From a checkpoint of a small transformer trained on Wikipedia: LayerNorm before and after each block, 3229 steps.
Each number is 500 + 50 x the weight over its row's rms, rounded and kept within 0 to 999. Layers, rows and columns count from 0. Numbers have three digits each. The size before them is the row's rms in percent of the matrix's.

# layer 5 MLP gate, 192x64, rms 0.285, rows 183-191, columns 0-31
090:565497499529539460530523511531509539464592571564482528494540512490521436539449563419519514426455
113:475542429472506543554518528467520599536443530514596483490474413501568495535374507566512450468491
094:473447542497486503604500505488522468516504446439504508529503497486509434438509532444484520558386
095:529439455525537515530420518457471479403578506430590524532508491522487555597536550515438484482615
095:442460501543531562586464498480483504507472525572489501534516535427531512312514521492518495496494
096:482553506583590519490595456424433519532479451467547571567617443480490399573511522421567529478541
095:512479496482492546420521478551527485501505410460461477472465492484558586518496474361565499513553
111:537495497468485513579425544568489567442533593513455541477568446524483407496520472522615490525563
110:567483440602496524528471517583549454475532427509428623472471468549440496497504502462484393439518
# layer 5 MLP up, 192x64, rms 0.266, rows 183-191, columns 0-31
097:454587522455489479457627530488497457413551541475503450614508550422431425481509514554518568571560
108:457550519506463450497473386429449520565474519459533537531483464526451429538520576535570563498496
098:453499424462463571537446534415539517475458468461505423521595539417553454508462432497477506528476
099:583515509462515515516374479576443437436615539520470411506527499523524537471463520457461473499386
093:539523551478555533545473467475499488535524470550502469565447418442573524435609567544541505524495
103:447419528537528512455532427542386506526554599516458560518512582556542523445487531579420466513502
094:488493537528545483476511495505518377515474510369468389557532576544460403498413465564498512580543
120:386465448539566555566467482524485524537503480428598506497470474508448554459465570493642540617478
105:566539543444487558515460551462478509435442427513502465523561453526478551556433458515491537506470
# layer 5 MLP down (transposed), 192x64, rms 0.251, rows 183-191, columns 0-31
115:559458461480525533545420526471561532544496553466461453509461436580542578512444451504488503593404
096:537477477534536532553458537549537484525425587531456458539568616477472526497471455407552561484483
098:529595492497521562483542446553511472443481531563489522559484495516539489456561502517540469469600
099:417465417547451483537504569550511483423574558506508472411459544493438432510524560550485532485577
090:497592539526520484436496456491542519475441600454524472447516491558432478546389449488509477528600
100:407533447510539471520542483498378566513524487396510551425606496521530414556553531441511507466551
105:493452511495499530461512400481528549494379482575458571517462487494577498542533443389518491500488
091:597457587542525433470533415505521462530493516476490503553514548487589526458555502540353511389497
097:475560416494537544453482496559482563528494539534429495524440458468564500496571451535512515592470